Weights of a small transformer language model: LayerNorm before each block, attention and MLP in parallel.
Each number is 128 + 24 x the weight over its row's rms, rounded and kept within 0 to 255. Layers, rows and columns count from 0. Numbers have three digits each. The size before them is the row's rms in percent of the matrix's.

# o: layer 10 attention output (transposed), 320x320, rms 0.0805, rows 49-55,113-119,177-183,241-247,305-310, columns 160-319
# v: layer 10 attention value, 64x320, rms 0.0781, rows 50-55, columns 160-319
o49 090:128148148084115162125136123121182128115113160114098105153131104152098148090090109151079116145116065136108162100145107100069085175124100121125106136144149113123113091121103104139132135160141117064110149101099098145121105104108120202112146134141133129114122138174096146131132131141125143129104130107140134179147130082181120168119134128138088129159128157141168087129131132098092172154134168102122120108093172182122152154156129134142105118148152157122102122158142067128121138060148149
o113 097:101096116120111144089118133173146128122083149129177140118136139179077105100125129123126153124111137131145118106157096118129084155148091160119133126158117124103142085130146120142132094149162118082108158057167109108144150121135078113132135106140147106105134117144128161156075116112139112124172124112153123111140150081155135139120098142090073108113095109131205072133148174107142168130146113150094112111129121134155153159134119143161133139148090095106107158156126137122160131124143140
o177 099:129117174121128151145082095144094143129136100084106128171103130098120142151165139129138124149142122139128143134078120115126170121124116136145093113117117124168111098155113099115160082133182159101106109149103147100169169154144174136165136144087153138116179130092117148100174111159163150139127157115111118104102117100083092173129163105143170121106123157121106126130134133122140113131114088116115103110123147110095135119137172098105115128150125140135103128106134157150132142135121119
o241 083:148190129104098094122142145146123118120145133114152149119132130126137160169117128118111065160157136140111151121140131169124135131117141105121100166099118158113138143136105144118152147096158147134126102129089176144124092094105102161058091167114154121132096152150093121118123132168118165172133167130165130145116093107126158144128111134133100149064139109171144140162139127176099141146159151117134132113081175122115120164157117124151145114154126146155091135119123153166126115134116114
o305 117:098122126107157129114157110133181114107094168174135119148171073149101094136114094128148132151108140136102149087174097119121105138094151146160125143152104133133159089118124133127118131111120134151171134112126151123132119124124115134103107139157122148121116108175140125156134118136130147115126071127151160159144149098138178129132106154084069127104080142123156089140134124055100136099158057089111151132158152136094139138150115151132141123136124113154146115122147121121126128105096109
v50 097:104137135191147136133159136134169122130156108111182161134117081138112154115147144142141129106163108118140161104142109140115106148212164117133172145149131143136143122157104122112120118114130132116113095123125096168139139127158112150109124126168143110106135142141158116092081201118101086145149135159109190107095085111142144112168178122120105150148134142106142148108136124098136101134104114110142127138114142098098158076141131159111099163136104119125146103168134117110139161164117171
o50 103:107105129172116128141116141158100124135104136156098152137148168136126121121090147139104117149083112132100130155158145135147180109102113140161135165106108157144147116133136115101131116121112175137154144119127171149127137132125153109100097085109154191123125110071113103127123097149145133148099123088152125140145140099111072071067123113170120129110116124078123132129107120129133160152106117124136153075140162166115086156134145106150125066121137100103096171123172133123097105160154128
o114 096:112128154163121114190162121117113158139141146129052115093132168119146167128158157097128115128127083150124110147119144149140155104085132128176125130118112145150132132124127110105150128123139122129179115143127167127128164097108171131097133088121095154102131116126144109113110076150135151188105110126164107122130102069090107135090114142178113126138144111082111141141146077139130169108129132100140143080111151139101099138144127096130145111132114138106129133143139141131093101148127091
o178 091:162143093093183120132097129144163142071090143124150077117158101097133086123143160128157125093112144109110163135109112148093092191124125169120102136145104155146141107157122111118077128167075138113131141145143069144171115160136147138115143129114126146150127119146140155164146135127120125144083145110110118120144147147145177115127134103099167151107105133160117126113102138138148124122102141185137127135142078107158154168133116149121130148101140077150128105124124154131133132106099128
o242 096:127139124130091119125096124135102141144112131103125132110133173163137098087122160148107164140106133137102104153118117128134161121099100140153126169105125120131202155145141120134121119122151154120126142164157126080124120119105121118121149110154118170107146088070097126172133059132170137143074153080134083120152096123118066084085126119178170115096146121122156106164144135134133124124115117127093143126069152187115120168129146100156145100100154112135133151123114136147131103112108123
o306 106:133104152162107182189179118098107182115159166096112135114162140100141137092105140095128125092165144120130127138116139150152153107112127169104073128124096114162040141131129102143158136152135169142149106116101154135157131092150121133128103126106108119141105122145158117114082114106113193159144133141144139145131136113112123128113113150128124127159124111111146132094135113091120152086133116150164160051150154141118105124149137140126155100136143156055133183161151102140108109152135100
v51 095:126111094151114159129136100117169113129117113141077067105171133172156132096085151095094138179109122132142127118137109145151156136133153137131155149127121141165098128130130122124123146109134141105163151143172107103082141140142143117118123164138116097105135116167116094124111154144164111071129105124112120088114103146086139125141119110116173109141122134083112124175120119143126139073149106129118154152101107144152119130116154142119131180108112159129099117058116142117125140094147131
o51 081:088102105129125140089122158112125141143159111148143126183142126130149129146118152131118105121149111147087104132143136131115117098104097152111108100129162114151161102127120131138129119143115165130137092160118109173169114139088139126143095096112126124163152128122142122160121157116130142166157082125172159160134127122130123135133133125078096128105144112153136179079172132093143143127108149145168172128158147134157101069145113123110137096088125122118121140136126097092100140163134143
o115 101:102077102161123143132157093103125102086113132185149133122142133094129162186106132093128119102121126164123123155127158174093084111094122133126111124150131135147133136134131151125098139172103145156114083114135130130167144117094087097110111126117105157124133107129141152136110139125171129148140125178142103102129121122115192127170124118079114090142151113114128137093097134111109137118126183151162159157170099083171135090124108150135156116135134123111167145150097113096128118146117135
o179 105:161153185136089107088150082127079142126137099116139121097066112128109116124128126142136159100138149075135106093137098116121137117117171114120129181146104133097099145097137115113152156119159136083126111120111149122125137112120139143127182090117133130139143154107124122145108092105102116131122111081128155159125142124150097132086126116165138130150112121134142114113112160142114130122157131096110140124089137141109149176148138129185122118094153130096106087118124113157132131149110098
o243 106:103145146124136123126134127101119128103163135136131169112084146075117108125134091157167124109110116111109119073118133044119139160144108170132104166134106109082137170130119123131138130130137096147080109120131133118170067128152103179132144126124164072125138141097154168115112087120076137177124167150140116151130139116157095101124148107124133157136155135176125140113106132121150115155152133144158112136073137178129159113119129140101116135131132081120105099166149108148104163156149108
o307 104:145101073157082138158131110108146141109090148119100119153151143133141155140102121123112143141195154123089108109130142147146119127115119152161106140159144136146115144093172131121106128172113080115133128120119124160084113131153126121107073124124093155128131121092135125147124108106116148133167124161136120083087121136126140153141063151102123137151134071094136187144112105113133144128156196160151161156111097106111084106135120163116162125127098125140149149135127106098165094113148130
v52 104:141125112150145154112105079084152151175110143127142126110100117132099131136144134148116122114121107157095090175131114143099149175102088118137155127098137122077116143151107116117093134126137119114129140137106128131144127164169148134135136149183132158161133115151143140079146122104111122109156085128151148128065102181146148135129162162164124126118127132088143095149070126141131107136113123117096134159122136158101106148154134139104153132114166114161138113121095151160099090152133193
o52 108:082110136127084125097124144165114111136143119139134130116173152110167136150143123126120137144128140118173147110141103107085135141151146120124134090133150124126069142126143157156119086135114140126117098152140127130157133127137101137116117132119165087098139109168106148130078082123119146126130146142160132101113083055118113117130086137141089109135170104131123154128135118129148144158091136141107144160131132112148142092126106145122149152133074120161157124168106116095161150125113112
o116 104:117091127127102098125136177178118104130132128107112058142165136127155134124180166133089150120154105119188115110125096119087093135148170109122116102115138129137081119175129120115147113162113134123126113107145122138113130146150097128108121147133087091113138098164115137127150095126130127112163130151129114099115097086137161154121100159145123107121120091142152146126157136097142128146100157153108133176107130106121147150127111139169119127083097153122131123171098100107107137123139120
o180 090:176103139125130162137113111120133163088121127069152105127117139118120137103124096123132116139148110113112175095108125152117145117130125143165132135138152091134111068148156163112166072114108108096131148106118132130121125112085134115128135149125168148168128141096143111134121125150137084086125129098146137134100166157131090166152159096142173165117118163127085116107138118092101126112181097152155102080135149148121125144095191106145136121101124108100112134127113135129109132135133129
o244 092:122139137094135091132113160162108137109127139153104156125142192147165154129126121127139125118068169102147143111115107143171156106116132140124149133141126122135154133156161124099120151118133126138141155080166116086152131111095141139135103125108131100106117116111131168104091143092120146077159171155184133095146137107125119134136093110088120157174120160114081160141152119137127121119149140125112135131114123113154141133086111060095143144109073071116140156149136121142082138101138092
o308 124:091136144148129156163182137154128099114121129077108135144133110113140120116131154148169136168137116138147143157159119100095112112120167112116155159140145142131091091096139154102147137145160109159099148143155149135140105169145084100145108125129156124102093089187116129106148116161109118120138086090112130109124110109110159163139170187163119111129148084089114125136129177115125151122124157134134147124127135110167132104120103131151117106179117112122134145167087131109170148165142158
v53 101:104128131117167125146149099109108157156138166135138116117130167115155098134126135149135120115133070107130150107130139090144152168135083150118085132097127101145111132144110128132171157130134143146139168120137133105137156132172147099132101103140180115186162136149105130152157118143134144156148129111135102138098070088157095121109088117139106128139134125149139046146121165089125100076129140120134153117129123131096101112111146131098136097104106100136134123181171132113120103137107122
o53 094:139117149109144143123155156123128131162125146123106168141113114089129151105139066148119159155121133112152124055144107103113129164153166133109114140147105088123129157132108123108100131134132094076138109171100087112141145150123121156143165162153122132085144129152141132144132111127106134126095136121134122136134098083154129155132110152125118122139116133153095133150087155152154108145135131123125102171101126139141142142092134165124139137132120126148135083102113087117125156109101127
o117 092:110155136123140165097103146163113107148110155125098198122122103123128116114128099156148140142092106131128119080108087157096165153158130126140069126126096097178092143135112143082095135161104134105122140130100087125168151161125112119142132136173149128108145155138127157146161126133149102096080134135137152108127128144137172097151154106118099104122074171145148104157091131124074102088129112141111111164150136121189091107102109138145163113157117116142142122123148075153143135117126121
o181 102:125134131156122115141102107156131138143129141141102079102104159155136084128108163145139127104172147166107084101116120136096086128096131108115129099112196150134149144117174080174112139113138144106132151118128105146106113115148157150177178114095088165109141105098115139144141129138114149120183110130133130112131163089100140188159107144127147134154138143104152146166142107110095157128096153116127162103089126119097129142110120129131106115096145197158104106104147131128101169121124115
o245 104:153165137137116100141103150105140108147133141142099111130120102137129177179129087103088133090189132139102154124093125143158092117115160092130099156160174140088139119136133161154134115112111130111144102151126127103112119134128120138151140150094076108170100123129130115111154143128115143140100130174142144114097147159112154159109108143160134130124140067120130189116130072166137142150148118126134110109132108122151164128148080100100132150121114144143122109074138138126126124139164149
o309 116:097112103138153149075143111146112118133106120148163178160130086123125121120156117158163126163090151070120124086166107089106165132122152113165123129139108110135139159104136124099112100123125149127108119176107135118138176156153106128127129149162161143107154117149122167132126109199133085097144125110123125131157068107140154150132172100132121125153111170146103103129112142128147119112128153121097096127122148196131125132114147123129131123144134082121124109124139106121153106150139087
v54 104:130088156111166133130155139120123117087128121114103109133133178138126137143105109120105113097126203153149132085104108126132071100109124096154124121111130107106159110092165118115147140142151137131114160146142167138086140124092124144164127166140136099144125105118136102079090086114084148110161126125134125133085148130144124117145101164122127133144092129130155103105131171173094150124080141133167116129105129129135106097097129115175113101090113095138130115174111126098093077151072145
o54 101:160161157120107088161122131140173136137139152154099118120098119147127116074149123100113119142113083125080149152102092118122099132170144115151158145134134146136096149145125128148087094170164128113101101145121105091083105111100148146108104102133140150130114124074068140102165127154151112130124128119123145105129127156145089101135182140161103138130090142146159123140127134143144155147157123116100132140124154146157135148119147110122095134146137125127097111112107106165119132145186129
o118 102:140098184113116129152172118158134128142164162109108088147103157106111151094127128141094100158102120120144148115109124118103110117131150127162139140105125124102104144131126127156128118157132099097130133173121126097115105126106160194102128156151122133125123134126127114139127092135082107136146140114100171104108111105140086104147148158152108119139100104111174142149131121113137139140137124130067135105068142144120145136117159118150083118136075113115120110127118080174132114084128156
o182 106:132123075160132167093133122138123121111090139205122115121147123136155150158104140126139094108147117110138079112155161151105133180110085141101079125140117130153122091110109140089116147127086141120108109108095071130165111163130080155097153106125145101089153128143130110189101139092124113165148111129134128134117123110119159129105107126104120134137128159084103113112109110133132156147146132101146125129111121098135117134119142133140139125081150131113124135135171141109144172122104113
o246 098:111153113143118115160102110180104083122138164141107154133147120141129083141136125121133164125143139133124156107110116126128136136159158146082140127147131147118099115142102119177095088122096146125104110140122107132124177175148132113114128103122128104108140111205130159167142123139148112149105149185082099120112120120151171126098113152145131110082130151156145144118127084133119125099124130112106088164160111101133149149133126142087136152112136173136100123122153177147163143129095094
o310 110:112146190094119133115159137089128132138124122125154094170109125096134114130144156146129111133113095127123112171094135102058109094108148113102134139115137130122128141151148137127123155153106104138100119169133121088129095131139139136107105104130119140118106122094112100096147115174122135175129163109119147096104146130087103124149162135155136100140110090085134176139117170116130130130130116167120173117120097142140171112107130106122113141100098172076151163102099093170139115107134170
v55 099:137155155171123139133165155069134118176122102121125131110164084123134108085085088138123114066148124164168152114131132092111126127142155100129134141149140138115109144130163128154110137144122098134161136131098109146178138164155147161126152121120114115140099115180149145087147095122155135124094119141124112165190095139166100123116136103103132118138116111075150096128139130149117157089116160122123149145103153143101137103120128139135117139077141120198150098104147092173125153111144148
o55 086:139124121137134127117143145133123127083122124106109117173139126129154156175158128078111155153151125125126068097126103147160113113100108150170085130081124118160087116133119141146138144126150147176136099138101113112109175116131121102136154166127155095102145141121120118160101156116111167105114112144127176129142134154125190111119102125112152118103157130216097137115153138079113074139096087131131123163172132117132124068116129124137163108147129158172146112136147096124101103163130123
o119 104:106127133110107095136150155154127142100110099159141134125141126118146162142134141116119144165151183126126112137120091155126145087090118083152086119110124078162092136121110160139144135133134144131146106159126124129111167143090148090139154141117157112114153132135136111144065162105096128159133102132164135127144125105119123057134125093160134089124107131141123146119151106112148118106117127154082147167159110072162133099142126118154106113124120133153146120147142100081096116166110119
o183 102:094138152130119121098158097150102126183134148177133123107080111127114095130134105087140085094100117109144093117139138086108189130148138109125142177145156160110145137163145135145072101122126112088114136126109129127149112128149074141166123089137097155106146129158110111177151112134130154123121169089134120109114157150140114114105136137190086133131166116109137135132112111157086167158159099122122131121126121145116144161158139106145128129122114116102149105132150137112140137101142120
o247 089:137135154095109117132132098138102170109144183070121122120092140155111128133168132119126124148181136096087107131114146150157127133131121173123133158120083137127132129133147123150154125115103139114092128121139144128108150070109096147178127124126121144086137122105139150145092154111095156144134160139086139111099152162130106217152125142160145150123123112138121089121120107101110111154129134087104154113103122120138127144111159136135139152118124195138094116091124126134129135157127113